{
  "num_hidden_layers": 16,
  "head_dim": 64,
  "attn_scale": 0.125,
  "tie_word_embeddings": false,
  "init": "normal",
  "init_std_qkv": 0.0401,
  "init_std_o": 0.0401,
  "beta1": 0.95,
  "weight_decay": 0.042,
  "warmup_steps": 200,
  "max_seq_len": 256
}
Each number is 500 + 40 x the weight over its row's rms, rounded and kept within 0 to 999. Layers, rows and columns count from 0. Numbers have three digits each. The size before them is the row's rms in percent of the matrix's.

# v: layer 4 attention value, 384x384, rms 0.154, rows 196-260, columns 48-95
# o: layer 4 attention output (transposed), 384x384, rms 0.143, rows 196-259, columns 48-95
# q: layer 4 attention query, 384x384, rms 0.167, rows 256-319, columns 48-95
# k: layer 4 attention key, 384x384, rms 0.172, rows 256-319, columns 48-95
v196 108:499573504532412549488483538548518436519527486544532498570528515408501538515563480540513489472534543473488552481555505532486424525604459460473474
o196 101:453548435556463489520580396524471538426552531522496478505475537481504515465456506513489522496517449483525441492436494519434531503502467495406489
v197 104:475428536452405596508452430507451507533502447526441468534537471444528488498493429553521501555485431532405478566534401542504525537509527441472450
o197 101:471504446552466521467418531492458407495470441530513593470492508571550469489450458421542506431391521464484531517476494493426528447524474528540509
v198 108:589493529482525467511510512474521490527511453513481462569454454482519481534491465493506489505496544557426538527514506533520510477473453530433519
o198 104:497535523498491460496490534502519508438568516514479541502448517511442513508520420468529512455474497471602458500491378484493437493496574479582493
v199 106:468534445623551520471509483504519432556512538547421530475440484497568498506429599491553504513512522448517512491479495541599509447519513485530525
o199 098:485507560522561532532446490485459519503558494418516495560493520562509532508512545513512434443484522518447509534466490441482402581449536511516559
v200 109:515506501478465492539467496468534583418462523526457475548515532552475520541489533489524478544452397467511529522454556475507549515499512484495473
o200 103:535508475473530450463535555486474509530548544542461465478492481534464457503409508508590485550512571445539553441534476507489495496449472508475499
v201 108:565581527503471453510505428513419511455528522456490497466412508512495426543512446472476505409453462478510451554482535485484481539483414517524543
o201 101:499306481542576415535524485476496518477508485521467480502562486461518463512546539506534488482380468507499548505468493472502513506521521487532545
v202 107:471542556517536454511473549559506520566530473505455529492489470476506521537484478436477418441529497497506370469472404526516527483493519501569502
o202 098:468497453497515454467452422517532546447489621524506492574513426466473515487509489492577448469517526535539582463455531477493477555521487551551489
v203 116:551516434493493510493501474428484488552492557461532476522490538482467544461521449486465469544451531588515508545542500484540532467504469534491521
o203 104:476439448549506474543457542484452470545578488539460517434467558463489604502441414536495520553538473523522484528459472456508524526458494460501511
v204 109:523494529473542470435479481516508448449596541507521510546461516428505502503461468516494492472514470549509559527576563556483480494448516484534445
o204 101:543520506542504587589540468516526563500508538507387542557557459465465499481546571496516604477537505432485451567542498459446500520508497567487420
v205 118:500509480497532491516487489444472553456511465500539494474516533451526494518495495469561470488517482496584491470462465524480471455499503492504473
o205 106:480548452490459516517578507552499522519410469562432444612475579450500454497452513481475483485522458531449408507542516488573541519560468502547506
v206 108:461458536465461529494527477521482559501446473474509491563492532467496475535492475535486542531510583557441517442497504459473519486488476544524541
o206 104:519480456441454427515527424487484479560540521521492489570560394515453501581549513493555505488465376483476404574516578557503435500555460529497506
v207 105:581472492462533515582458467488501584533447502577532585578517472526527465542382506500512487530468416537461505476527489471509455556544538511480500
o207 100:438550458539533405483475487442475454487510502556516498431532519412490508573481502484455463535459571490560462525519434547527458505464475554481488
v208 105:548490574543521544451510474441503476642490418577524411470466477520490479567466514469584518476409495507491509462504516524521515533511466483480466
o208 098:484522476452515484521467581496500511487578468495507385494484438531496599457510564499544472481549488438555496530491523482466498475436515473445464
v209 112:521475499515491490573486399480492587442536390529521486535458521521529443527509469486406508442532447486495493503563506446506521428485503470476452
o209 103:546466609437487438401468500559502506458521548485525478537492453455513528510591604538485522512543496445438516462493500505515544538565593443471423
v210 108:468482547439540482495482497500473560576512476472519558515489555555562562502544483500554463567435490487496486377486457531486522551472516433504523
o210 098:463542491566438524506503496464504445487482435529456467469493550495484519442475520558521532458530488553496490502480502503537496483475466487499524
v211 110:480563590489468489403535480516537464456512442491454577479515528534480544519472460562544507514521492488517457510540537529527461482519481446508488
o211 104:448484461538565476536536486498493486448435567517468492486533396492458514476431536445462555528489490573445483485560500523466446502457496547472520
v212 110:505531443521418517510555491407594470557466537482530484550507512502505487526539530485511470441508615501506474466485475510519525495524549513539486
o212 101:540475523593517421504593537500570493510475455487549452531559464535511509468552486515500558535475470517601440497544552543441548439478465521381535
v213 108:477483570472509469481519572509475486467526528464443533511483578525467536482495490506532590521521480459433576537446537451524446554500452468524459
o213 103:505517606516517507528491463452487528477550534528406509494503535480500519517475484439470570549443520526480542421530488475501460549500505477521480
v214 112:407482464466530486485494567467498459409547607427441497482558444483504595426471523503484538433454555508479488528479470552533433485498532490557529
o214 100:539574548473413472597506462560547465532524505530463472540428471505509455553498484543447487538514500502514474478440555521523498492497433558524500
v215 108:476538483496447525544591459480547464476544530405512478477553581435531468507492448561497516514532528460497542469431461522564488510516516399524480
o215 096:456409518460516501467548444531558519492521476617451478502524426486482445492490541440481481515478472628442455437541565487474488484515433454562501
v216 103:531525502461519484559481488518446572457427519546528534544440506503509520490535466504482511526566487489515484487503554446429459506505455519531510
o216 096:499496585459490505544493510514555557495597542434442464445498543526478547452530470515539519477402465505489498438599546469431488512466554381492516
v217 102:576515487509542537518453475437514470441482553486482467528519493541500503482482456523421503496450511447532439552493486513486537478432427574535482
o217 098:519438514565456489476527542533514464465466529493493505518559509533483510471463450556541489423499552456471522471533538566475450496485583552496493
v218 109:509483477562456475521517495562477429470520462483476493488460582467530494567444537497522496510582476491533546449528467483422462549522491432506534
o218 102:526530461456521546476499489474460519509445479509490490467528472480513510502516508472535534495513459497521487475426508527380518568504466554441508
v219 120:474472558498481494502491516491536491503487463503456566526521408456482431478441465519604523412536504509548484499517451445540558467519453509484484
o219 105:494473489516436530548542457479518499528498549558484495473625552474516469529479526426447474508525500539538513490495461538514502506467624545494471
v220 114:464490466512559543470504479528443533473465521487603478467453513525470550391574516514510595511463491561441489479544541473469502508510509522476546
o220 105:542610488514482485446512514539523537573446483496548471467530516556544546522547442501457484555423496515469583485530569480558501461509460482512455
v221 116:597516462526454420484464504520555482507439518577515469492419463518527421520522561512488469479561546598499468510566484490524535470432458592535455
o221 103:500482486447478506528536458541454489542510446515536491488580573542491446528446498461486487571520505590467515541474441462499477546549528471466466
v222 100:456521545499459434451473528525537406525493488480615466475419557475494405497504472439547582533450407498514504553458492427557557555501525472480479
o222 096:449474497444447421509524495430512507486494531547497574494510517568474490513491579458451476447467497505556493542534485480452514479475475448570550
v223 108:501481534413475511494475554513511549504476511490542431508521511521503484512555534456477480456490471487565503549579569450477452473557475576518455
o223 100:457510466551553448538513518537491490469497515551545522531530508469560527496451509486518501525475456475480532463479456486527527475423573532488497
v224 108:477514534578546503511483454485505515592474471515525548490511515520528556520497543512541509491489522458514548480535507545424519543454483506488477
o224 101:503478537414486469514469541477488484510488494517463511491449484526498497518505492520513517510533523509452431506435534521484486457507485477476470
v225 107:599488479552434549536531475457460578475509440474448544425529446549525487590500555449497506474507515496513455528454537488538527506510549567521468
o225 099:449500445475469497449506569509549476457526445560517430548575578538425504473505521526513474450502493501505569456457518526483505550527520505582555
v226 102:476424502500513488436480394475575573430504466498464448600545505444466526560530454507476504498513538513598495520519485490490511451566447526510519
o226 095:468551449482529482611483531460528463499541479470483598507552441434538477562534474499476525491480529493462487494480529468450567512546516505456524
v227 111:510491502544526520516453416532525531513529477531404506531471508519508461421480449475454501484529485526594500516521539563529503535562622506439525
o227 101:548536530511510505506483510474518510426549549501629566499501461488453520495457520501571496481472464595477476528393455552490510441471491482497515
v228 109:466507508612494555469454506537503504472522534508494571473488533437512560537543489515447593526532466469515444493504503586477508504575514527497540
o228 103:495442459548570528405505514518437549468466509499543444564555444532534494488563531505512515528480490486438538585545437464493475519510490483445514
v229 112:432556466502526476509525484529482501468490605504486475496493481460501492526430531526485484527476471535499521468523544425527530420558480522439492
o229 103:478533479442518496468458534549518520514498515485491513432528528497501496506532504516510554495470435484548507504525477568482576492492532468585463
v230 106:482528480496491409453489523477549523449515526474477457499527478511488495417537514489548448489452479514528468513501515595485541481432443545545479
o230 101:470481493496444512565509561470549513447405613529506524511462451527564531498500503544524510506483464494508456427600471447562473506431551459484566
v231 102:439494511527540512546541465536513472411521478544503480453543483503526492530474507560523554619462459532481473527511503514536487432485503510494469
o231 093:530581479457480499429463558473553473498509520496442524483517527481525525493460500498532423516512516543463576482487513475514520496461488446539482
v232 110:496463546455452430532520493539498465531506499482532543493543464503509445495464453458507489515518533495542478416517549520543487516515504500524481
o232 106:513502532485476391515500506537498502515542477524495492547554442497448427517520521496511570480444512534435494545521461533576478461441514552492520
v233 122:477522495501533500485396500456475497522474549481486480441548504494420528495442500494493510580450453482581520529452501491516417485402451491514494
o233 104:547569491531441517538519519488475541483466510529504586527447579527512471609488542505519438434549446498505478478468519528493525630493514462545490
v234 109:484491505480577529498439567514537531477460524558459460516438514516546512510539508497457499517522519489530587461485480512459479449472555546530467
o234 103:517462522521505510540518525511508430440537502536571502489466444409536496501440425519515537536462497452452431567457454544516585478512546521462583
v235 107:494499501562560510513463474575497474499548508477441471475489478499439517468546480499509463502490479514468481481599442428421481541533509498515483
o235 098:547515481544400502456503500575414504497499489490444503521513534576473457501474490515445509496500536518509434486463491500439436548500474494450585
v236 113:471531526506496537471579479498458544465508492454465516437562484491533462532490521503508444480495502538484480485474519525525485471487513515522465
o236 104:474545436431500562511495475433552495524471457494495500530545553469502531502514550534487511479495522479401541508481536558475499539446446499543555
v237 111:485515449457530487418418494529497509510537549564482486451524466492486533444447523495496505493454570487457519494507462531471504511547470493498522
o237 102:535438487479536533525454468456449512550426551448474468508601562543469532517430485572506539495541495492602516494537508500606553447493555459554523
v238 113:454487478448532527591484473462543541453460482493464513492466636506506515510474532519526502451476440519511523491464494537474536558505558529467518
o238 103:527493448534455420471508550521490459503489497605486475492550471464524495490532487417547478496506533480484462454547476494551530453529400525498511
v239 105:460461574523526402467568517444483595529508404547488468509510549490513504499491562444526477505488538511493538493462468411522540480523474425509507
o239 097:493547596501486504476392522590506526533477488508479517506520549516519615506502544542523439502548439452499536487374534514499519504479512557497496
v240 111:412572522498476485446522510421502485483480520493466469523491504530528512478493472521455557475481512459420458466519553510463488481504511565495521
o240 107:514443512504471508563545515517587543573425520532500450563569461533476535499533510492522551517456539431463625473477461535535552473499497447504493
v241 104:403508497478457492477458549488527531519472507472459485486569470551457482488559506488578495515498545554424517555447505456466486513456496536489544
o241 102:554471538473506469497466488569531536579531460507480471522489607465512516532479500483437531513575467425541493480566468523495441495479441531512571
v242 107:468451470469503541521532495458427431506500504587449500490517558487498517516470503478523529532492467539510509432554559459557464431527407489448448
o242 105:492564589470504521499572515518473487495505511467432473519465484501534527489516465522463402560561513426528477505419518550500500563479578504511474
v243 108:506529475512444495504524513461574535531504504457566529496496560463502537483550462516468466469476549545549464419386480502524543521540446523549451
o243 102:433478501495523537601442563471419462464517422475468457522450437515503516473456549537470513438580462476474415483536476485509515422439507509475501
v244 110:500526420552562521530488502510481557478518535507506468464523486427501571507507536517503499536521522555476515475488592513492544594492469512446498
o244 102:418448524434505517453474496540485486521444446386499431492530480509602498530597506458552485535522554461524529477497500568542473420521537501535520
v245 105:525637512515491506559489512516528461508555498499501488532487532497445458461491522548487529457447512489445467494549473493497402486471516567464459
o245 100:542458476500459570563547515530497513461555455455501382444465498487534504436453473556474475512489502578563501480474469445514463449505479515518432
v246 104:417501465512395528483449496524572575494487503492487503539486492567531579495536525515508494519449487562501523483570503454542468449525482471534473
o246 098:449438489463536523525520505488469515478443459583512540497472495522524482558473478528547485547520559474454483431494494534503443488435548475471516
v247 110:510501438507486550500493506534431522570527515511568480492528532406534570509540507503439425506511522534469510449505465501539522467511429522495423
o247 102:423541433539504444513496499465474519507466484459490496541488538500467420497441489522481465499593611510502480587465496533543515520550497508538453
v248 116:546445423576494526441437530484480458500445585540544441505470501463503501567504446496508481510481504498541555507468447451500552522517473523531469
o248 104:414487553452513535550564440505543520564506494467536494508528601464574472525563489470524515472521545449512558446535543592445495492469482448450499
v249 115:550514524525521503572466514509501384514551496510504483502570472533480525486470507466516466566540508555489542489456581496549513488530536466504481
o249 109:510474558483489430493520470534474525483399424545473473499498536498465411454547548543538509481485447508437454568548491568512454547501485511487491
v250 107:460469557439539476515513499516532486477514448503490479462512529507521429450452424504486563457427513529505538501450552458533509585512488465558504
o250 100:573511491483492513445557526582492504517459506496515516490473531523513543461547530473550438518442595522505467569540524486458494471542494480435535
v251 111:490601438487550535508559495417430473545466514469504574467519462505461492484524502476624535527436483442522450460481502472510492475577462534524498
o251 103:443434541476470529527551503504551489559464499470520531524506520463527500478534464500465536416459484452509501466481552422570455477461438528434520
v252 100:557503436482440589511491512538530485455440516554455502441507415511487495467490416531535514504462491557488454497486486509493502495448491495491594
o252 099:496519482505517498470483538502485515467480484555468509526518573533572493538443457501524525474411521489517583504526542488502499465499512440502488
v253 108:523505484510480556511519450518429484539482537536599508463488464523541550452572455456451450500508480519459563530532440481519561498492511522496531
o253 100:529475497518547559493505538470529524533553508582503479501488502458508416536513458602479454505449543495440543479504499467458504423571467472489522
v254 106:476506562571571463500497497474403474523521505472506481532488522520453505466496472552523476444476549499452473537509494495486544494512508531526539
o254 100:447543524455450478507540492487581479554470485456447509525524510569510462524517510489459515466457464448511508521487432464476524468421502540439564
v255 103:526519469444487477502521426582469531487501506491463545532416511460479482519458446518485502517479534488475499541554532434519557583498513492528458
o255 100:483521509523497491510466532497523550564549501452504467445579553540571546417502511408551473499479458485470501520502505490507508458529484446520472
q256 111:536529437475447472540476499521568486485535494490524471514461480444540473408506464554482522479480545523544516485465547481428488512487502527526559
k256 085:440473529495507449550569448525480471485501512493475500470499495528489460542493520502481528556472487536515558456494429482528458483428541525472447
q257 094:504488466486404453539450494447532462486436538545419489528554493514572516452494532481508516529456517551555477530538512439487481523435557518567501
k257 080:527507462438490505468493455461505568489424515515465499477509550489466509510497539509571467502462461523470489527453495521493529479554513495489412
q258 089:564453517546424464500552470497510467531500506531526513466578478498509541495498524463545527478532473477553489510459517469490529443584489469461444
k258 089:535467456490497489530525528546490529535481495457442508493492503457464527453522547520495529514502504522551490449543546498495451480433528502509475
q259 087:524478458484511533486458445514524517456546513503512591516450463388516450483477454548447462531534525499575469496436561493496542455533502421536478
k259 093:451518475477526454489541487449530514443552453540451469374490535440498461577567539496481517504525517510503514600524491512462506467490459465498406
q260 092:526475574574529527502480497449456461495470486479554523450495558566458533538525525532538561488467511449533492547490502525460546540543524471483510
k260 094:535443489522440514461488483479502419513485461480506430550511494444537522477540441574516438529477452518505521566589442502484529483474492517518492
q261 091:491499393470472580497545491514453445576500455517530574444456531519485481484601463457474480518557484520435509510470553513440527453555453480513578
k261 090:520487523496458472498499509523467491542456504489486454478461542478518592548496469529430560500493475565576489476536522512488474472571458537473483
q262 099:530464547535510501505460542513552465491520474443549487534530511506529458509545496482492470528464484456493560496531464567472535530418466494515537
k262 096:492436488460562499534467498490496478455474486542518490496564491527450545585524449461598511499508442522546532501468451533569527519520539507460425
q263 094:576428387478484432424539497511484473510522523538557456533525584482451537470493508467467494473426451436535455496465492481517458549483473439490517
k263 091:541547469478550508543553556507469498492441416486513477486568554483509471523443531441524429518560532597470476509485461502497486484491513529470465
q264 094:517467458502471396477451384484512474463455498507472486486473493552595563553504510539439550494506544490423506506539538453545494515492527518499503
k264 094:524485429475481453485544525503561532524466469435522517577536474432558510487457499450509510433458567523453487498461504517507522538509538492460525
q265 094:493581495501541535485534476460542466564466500496449466530457499520552534445513516449445433464533541524502576548500475492412564513537502469483505
k265 097:584457490535448438478496410540551538503495461509461517518502462365471543486503470497517557497492548481486429505497523514491483514491480482546503
q266 102:479553505471494539512457505509540515526452470451539517516522536478534510482524468520492465554417500561472545454527523466456480477488517472467485
k266 103:504451515466539502499486450458529501524544536476502545468534489480480509467444619488483438534505449398480481476504495523523476524410423525495523
q267 096:479548499485532462507489439519514492533546480581500536527501551538452488547462507434532397512516490446464503529503454516556561511472477529462547
k267 102:475444529502566434550486519505537486498488475494462511538446480446485498573504573518455531467523440509542473446514511462440451460537481550462531
q268 098:478492479455501464508517569521468550469508587440526510464537442501514516506488564523515462518444539510530420499450586543418541493480471480511569
k268 104:537513505535466489514575540351501528449493522471493533468434518535474480584434497480503551516513435511484446484480447497544537551436557503539391
q269 101:429572481445592441499498492501481408599443497511440506460509517528467485546530452498466499453601466507537477535516543460539506519442480518461500
k269 098:450493454487506519474514459488518540534466555494469508526514527511406497508605482503512533509478546410505530452531577485471513465524488493510477
q270 101:430522413524508516487485476540428487513484477521507518491514498489514429426466473492407478485489555547475531522456486553463518454573525547509553
k270 103:499530522469459481469495478565515468572489507501554474536513494520548502589537460507532534549531445546471469527550483545449512425446538555463439
q271 094:564538477438483440501435557457457600539454477464513427484437594528421479445518480541517542488497496517494458506473485462458541509553502486440490
k271 103:472537498514541529529512520509524478556557510445602569541511524501488558411517472453580509435532463473478498516565493489520521492554498464523519
q272 098:427625554493519479496573447504563540487556398538472411498555462514482545539466456506467480554483548507504511491501498527492516547435582464476456
k272 100:523496502511575496474490525420397455433465490520514453576471517543446525469466386433527548541525507546494475549488521483492579550468530533519501
q273 099:496433508531529433433512548545500502487496464479518487536431531466456540517506592554464560534417496482473462527502540536482542485477455435500514
k273 102:484512534542482549547559441447501525483457549473486488469471478518488505476499507453556451607557507504561522511488480497506536558530498518570519
q274 100:489482519512428475535481492513509474506486484503564525523517444513484443467403594524480517523483466536536503580524523552552556531546467477507481
k274 106:503480526505430504480556459491464499476490464523497464478477555487509537473573530517533519487478451518511562475488470542502496574511559532522454
q275 106:486472555532476472443457480490536528536424536533535536555464453487445475496479505509512484420534489475513485461441565423527431504543444417483493
k275 108:493514524487487471509535495511441512555445573486518555478482492483436467482529491449515485498464494526397507518525523465560500526480450496479589
q276 102:541517456527511517520482523564554586498542491513515532500531542451529512435483496461572513489543482480497508553421606450544461476435468591459493
k276 109:515433526446575493522470494491560403535436495520516453504484449467500470522502430482484486522563446573501555504525492514607489383531527515475477
q277 099:497539462432533489493497449532500496531471489493469473458618576476508415516552543497525482522511534483494483565455542524518527482526499571546497
k277 104:492507551503525471526458494482398566517467524501535489508510543493591458481508583468440457492460540513525545394506478485506543509509474457478521
q278 102:503480436496481464528510499498552506521507405492450420561486505575501439511452477487422531450449535487496516454462479493494509499466563591513490
k278 103:516421519543420550463550478498442419436467537544562490530457474501517496455484520490539428539507506502518421453494581508543509539576514444477491
q279 101:499418506503541492568501489525508525468577506546559480485488505567421425525506505448481457473516519506497478503552487529465516539515484467450567
k279 103:512503521515471488482500488538525619489536485494497459419410509508519513420464535516506532506507510540521511520574481526530499424507538545556470
q280 100:445482465499490419479445510545545556577422460528561487467551485496529532576505512446492443463573457552391523426393468548458585448530535505481519
k280 105:475417466486455476462485510518492482521489477481528544534515503492484476539569448400526554491546492494485423523583396501528482489532500545475543
q281 102:522524515482504518506553526479509461488529488480494425465511572540536518562531497551475500468572536563596439472519505510495516457452476477466525
k281 108:493496444526490528522535435476571588504590585530542468560503506516491508477447627505465435460530499481518446516488525471463472548448460469469445
q282 102:495553552526510473487495605471469532519427524477534530590482442503529526454565470486531487452437527435504481453484506531495513482501423509502474
k282 107:467486562538337499545499499521454468480461533441555529507494573534440481522478442466573493517522472448476426490469513516462598473597545448481493
q283 104:533478487522530536549541488542561426556542455487512496535446437545512511522514486488537564461505445439544497503647503510463473535474513530520510
k283 109:540506552531484494560447470523496502563470477462521477491492445554507493458468428434456449524498537515547489495495478471497533505473504529478494
q284 103:442556541490527526467488524491539469516526469550528492403542480497455498428460555463509474571509450471516530499518511472463561500446486471457524
k284 106:474528485557484558585486502497431512500471486487447510483525525479505509489497497527499540565495487517497449497492544480506461436475462589464559
q285 098:541551455447487378514499513464537525453476538545446481507499410462480494555579560533491478448541482488506424581564482480475550511470471541514544
k285 100:468529475508458483577478508469519502511501557517428474473446537528562492502527502482582453575538461475531490493510523486523461525471496472489542
q286 107:488528506478525489550543469540618508491529540495507520550442582573464567509482461503466466499503505463479550512476510477482478472493497567444488
k286 114:430481490526531472471453538392449548510415476496498468512582445548490514487458543474526571471518490496506496543522506501587569471468510498523502
q287 105:459497481462531521510462528502472481571515532450399464548495503501426520474476474477458446502544513497520488486576479483497459494525462530557508
k287 109:464502547455443520504493501502569550447496450459493456482404516577512472444517448435453511500532478535506568519482551440511451434466553487490522
q288 095:469509474518573471573516497481479470462534466518555501560480522523489515468473486533437517559474530579566479493477570472535537448520477467516487
k288 088:505523454484532494475534554532494436458534522596508508452477449552479550470478430462481541473559488509544492525461479547488528560435499505497512
q289 101:524454524495476609558500461562603478505508540446418466488503533536545513516478439480479503579445532483495540559437492474463479473525496486504545
k289 099:514473475468483596468441484487531484447510532519510524546519485539442439427484561514476486478418451429501506488432553537497468597425578459512484
q290 098:506535568437504486448526484473540446446520463514459477486496494494494490511506471556510565519405503501510556515440510439478527492510581530518524
k290 086:493444548519467459587464482458478461512470482509483500558497493533569531454526493512479560472578442613523513453474471507501502472489497461513461
q291 095:471521545479526573536519428497558469537471518483470498559482509489483536438460493532561508493497474504539534502512519521499406484577563479455463
k291 087:526532467543583506466474527526530431511528477603461481464476525521516467539533512459506510531485501494540517505455494523583538525482416499531471
q292 106:448453527488500526462465583497461529560436595513443493517504507509488484532567509473490485453476497503507452585467527479586513551482477520531490
k292 096:521524436566426540554501494544484466491475537423491598524517542494478503559475470521499498539447471469545497483448462538533454547467521509536436
q293 089:418512510547490490490525515466472540532547495528514428544518514472486499460498431501483531502483486492452530495540525454547408500534536459517519
k293 093:479492481485467591496465538527500442535484553496454502497538430501516519502553564482569434510567523459471492513517562514517452475488501497460527
q294 091:495483430564559514514481533486494386489536476485479546517533459532529458547510522468475453563498436492543535468509476510515500470519407536550516
k294 098:545488552540503516505471498490497489475473535517443508564498467509497523505523579452523552414473502484522471479416432493454538458539474488487508
q295 097:501522499523602443503464503568561479532558533521519526554470443437448546488485455456525512481458524529513507481451471552550528463552462413484499
k295 098:559535525481439554555502464491553519515470542394513476483462514503486438423549441498529522575569471512514469515507463458543506547492467522465577
q296 093:456460508498483510501477501551469470508502464613522541485506474490487452486448528492533538501526545510442534493475544472554520457466538460526507
k296 096:581543453490532527544478526433511539568561484545485467515480551538533491506499560536444513526484496549549501544499508442493446557510490464496477
q297 096:401510506582512498535449425516544548447548596490456484591535480494493520366441534552475529516554523426416425504422482503397510387545518516533470
k297 098:551573530524495505567458471508470434520454482486516465462469479470437508516525560472467482476549484487561518489471505486538513436508463448510457
q298 093:464556507537483568558532561459558504526516476451470447600474517493439497494492516487531551413500500529487517585486475483483458471536451470489473
k298 098:508471507534476478504442529498483488531451460379413490520561502475485524491522506505499458495590502527458561539534494486480520562507520400474484
q299 098:487518443432532491480502504514474517470509552437526501432511458411527492533542453480487455475525515509575557552403439456467477501488566469557470
k299 098:503491489568563436496483532523582486488551581438378465511513584549504454503527486476481489512472437530436537468476445569566474497545470494499497
q300 099:485604553459531439555517527532499527512546469531409466406518502410498485480540493508460549515629590477481460486525525490407476451477523487483407
k300 094:491542469545494507481471477440428564515463435493529446489440436447525503488521488540434526441468552532495601473551469464489507535518464487461440
q301 101:608513514508374465541487486562445493525528488538534491529479550473506475566478503530443477511576533531530526470563532504530468517470530526526512
k301 103:509481592483532495549549484455453471518514535497481505544552524512566491548471452478490471464477521492499495546482441533511514441527553478527455
q302 097:500593495535481506490510508469553519479457486460521481488446562463448481539462465533482534512555495521540513458526557429471479480481485548485422
k302 108:468479482555515466559425548513518459513484508493473466581536536427443573489461458466568522550488511469440521499503562492488561480539506458517535
q303 099:510556547525559442526528501568446492546512487472540481555499539522434497505506506486540382525532465470511483537504496494489464536478495490493647
k303 098:502532546492577471525546488473565567514556556530576439501594521611559584520463538453550464488529431489496502495552513518509445492459451476520479
q304 104:488552557550581553485503506548519532527500468462485446537527475475458584465426534543466533431474511529463522504439462459470508457438536508463505
k304 110:484453515443502482503499457475495485483478488508541539447563443497557570407485495507498507444528517489511474559524496471524514523485468523520413
q305 100:543498567480496531555480521494460471512485509479470529577490382469523532509526513508535589474545533458435533535499464521491498485597531578506478
k305 107:551468594502481475477545503543502478499468559462465506578485469462544461529512458492509432520493446493482569478486532494491492482472476438416472
q306 105:496462514507509421514506476459492508448519416465552472557467489509481496554468436511503425499546520508560445452506423416516464493463567496449513
k306 106:510530517450446508496495524527463455514558474512480514495533520490531508446487550475468440469488551514467472552467472544501495542531525473497456
q307 096:462546496542559549511493499469522557525520486466492501526479559491440502433506441528521502516515488467502489476529543566459429456487459490474525
k307 099:540518490553442521497489498491480592487484556464499510430529463536557442463413452496514535483523504486507481439514528482521538500510447535535441
q308 105:446476560472492486446460555426485465458512518490551456503524440539550548544486486422503452557498464489547527463468499554466410403493536404526531
k308 108:506544450494513426444525501521482585524499514516516513452591452427514526516474526489524516455441480536508534536509527456485460460416576429497481
q309 100:462512509477569516510557545547440488552585387499510534515478474510553509476431479484445526519435481487468511438550516512508577416471489519519418
k309 104:513468509550537519557521476527488505531521442431484492489520532475510477453465501483500531500458426466552418482488503512531539481538438500562518
q310 104:497506448538505502533491470541434479535492474491504482557470517480539524484547583520477570484423571467444523439526504474550483488523583535535492
k310 103:514526429508531502459498501474490458498450495463542550516463531447461541560381555574552528502534518484516505534496477465521419500509428505608542
q311 104:540495481511543526493505479542443522601554542432497537490506412538466469512457523461490454502462501484510509508530490494433416574528463488466512
k311 110:526499523509477546480541511502536543508489524500504554531498510514560485425471451472475524487484503511530476499538463494482510471497454470571534
q312 097:515493557455434425475482429502529479424495496503440485509532617505549477471521498428498491498479456439480499571592536479491486500491479471493508
k312 107:458661544457465529469521433363555546524525440496515466516471490447433519510467511489540437507480393570498514542508490483479449519514563482468504
q313 107:503467482515482503559426485433455536539509480465531527470524507533502509548501494542461484483554434546511501447475488534421421518582484454484494
k313 107:458603502488472448538471522436456499510495480533439527497532498480559542535548424493504533442501531516446490551448380588584553517559499441491540
q314 105:575403476421522531518473516521523504490473554521502580550504523475483508508497490527496472471521478510531534490489482547517518438484428470476441
k314 107:515471521545565443497446553475489464518517450534473503494498542579527486475493489494478520472471485526492534458522523494533460491484463582520420
q315 102:538470504519527528453490532533509423487525480425483478495479558553493537522599443524473426487486498501563525522535549526517427499493536550555484
k315 104:423532518473523562497546458533535522529470517486569510572525491525514510509459521545524523472563484532457498472524531475501557461491492560470433
q316 101:433616517462520509426506473511465593511517491502516466515476518526404553526490581475480472490512555529462516490480473484624505556475460482542447
k316 101:527518520555471490472573478518498515567438459433539488488514543514509551463504559449558517532524518463475503512458500549470428499511479530563463
q317 103:475469478498526564541408559557474517500493528576462452492466414471512555469455489519533511494558462584504504477484471514420466506478525554493540
k317 105:415504573543438539417553523526560525478522450509503485545430515537603489552492472450505519458441457529535506496593550452452516455463489576516514
q318 109:427444508487547520541484499544455524503489495442480518452519555472526525499462495505527567554444592456478554500478484513444566538480477520474501
k318 109:491493519453508472477540461491508496496499457499471529523495496488515527504525476499488508514555544512553525531411556443533503475428485548519482
q319 098:461483543473482502459526533553451485410495477429443502553558576483528507474513544502494512517457480511564493442512456554555502525576534583462533
k319 102:445480465465511508506500531484535547545470505457456456437490508515491551467473491545497519557503502484553505503490548511546522531465475456483479
v256 102:493486531486493512530494479511414471511494498506473497519549522478562463509484566547520491516573486440498490527525485482481524420529554535525543
o256 103:497510409460485460481488496505530462518497520516498453505425525471462527472453533454470507456566426466466426521472508438437590521509499581512470
v257 106:459525487525467556580550478546562490517445497457510493555549447532448546548494545524519454540373463503506514499494471470488568421460520542463577
o257 102:548466512493532484435531476466499468480476473522522504553540510558551502480556498465515481456494544534520504577489513511477424506522468505506441
v258 104:563494452505554465500512492444497488539454508537486525477504490537543597458497476542540472531539447452491519426491436462498549483548524509485494
o258 098:448440466466445504521518446504531536568497478500439526517447469534459455539462569530547532494549537490491427531491464492517545482561442527491488
v259 090:434463460541506522482546463463508465518486550475514527518505522511545507486515535579489460526518510532438504488569543488501482477526499545553491
o259 095:478496529539478527516475512546581547564520531607451541540444552416529504450387559499474429504547482517478451552450520492494473497463524481468496
v260 097:482573481577453407542481491461489557519506466484386509551458515448467453526504507587415519494430487494473445471553434483502466486485498528552565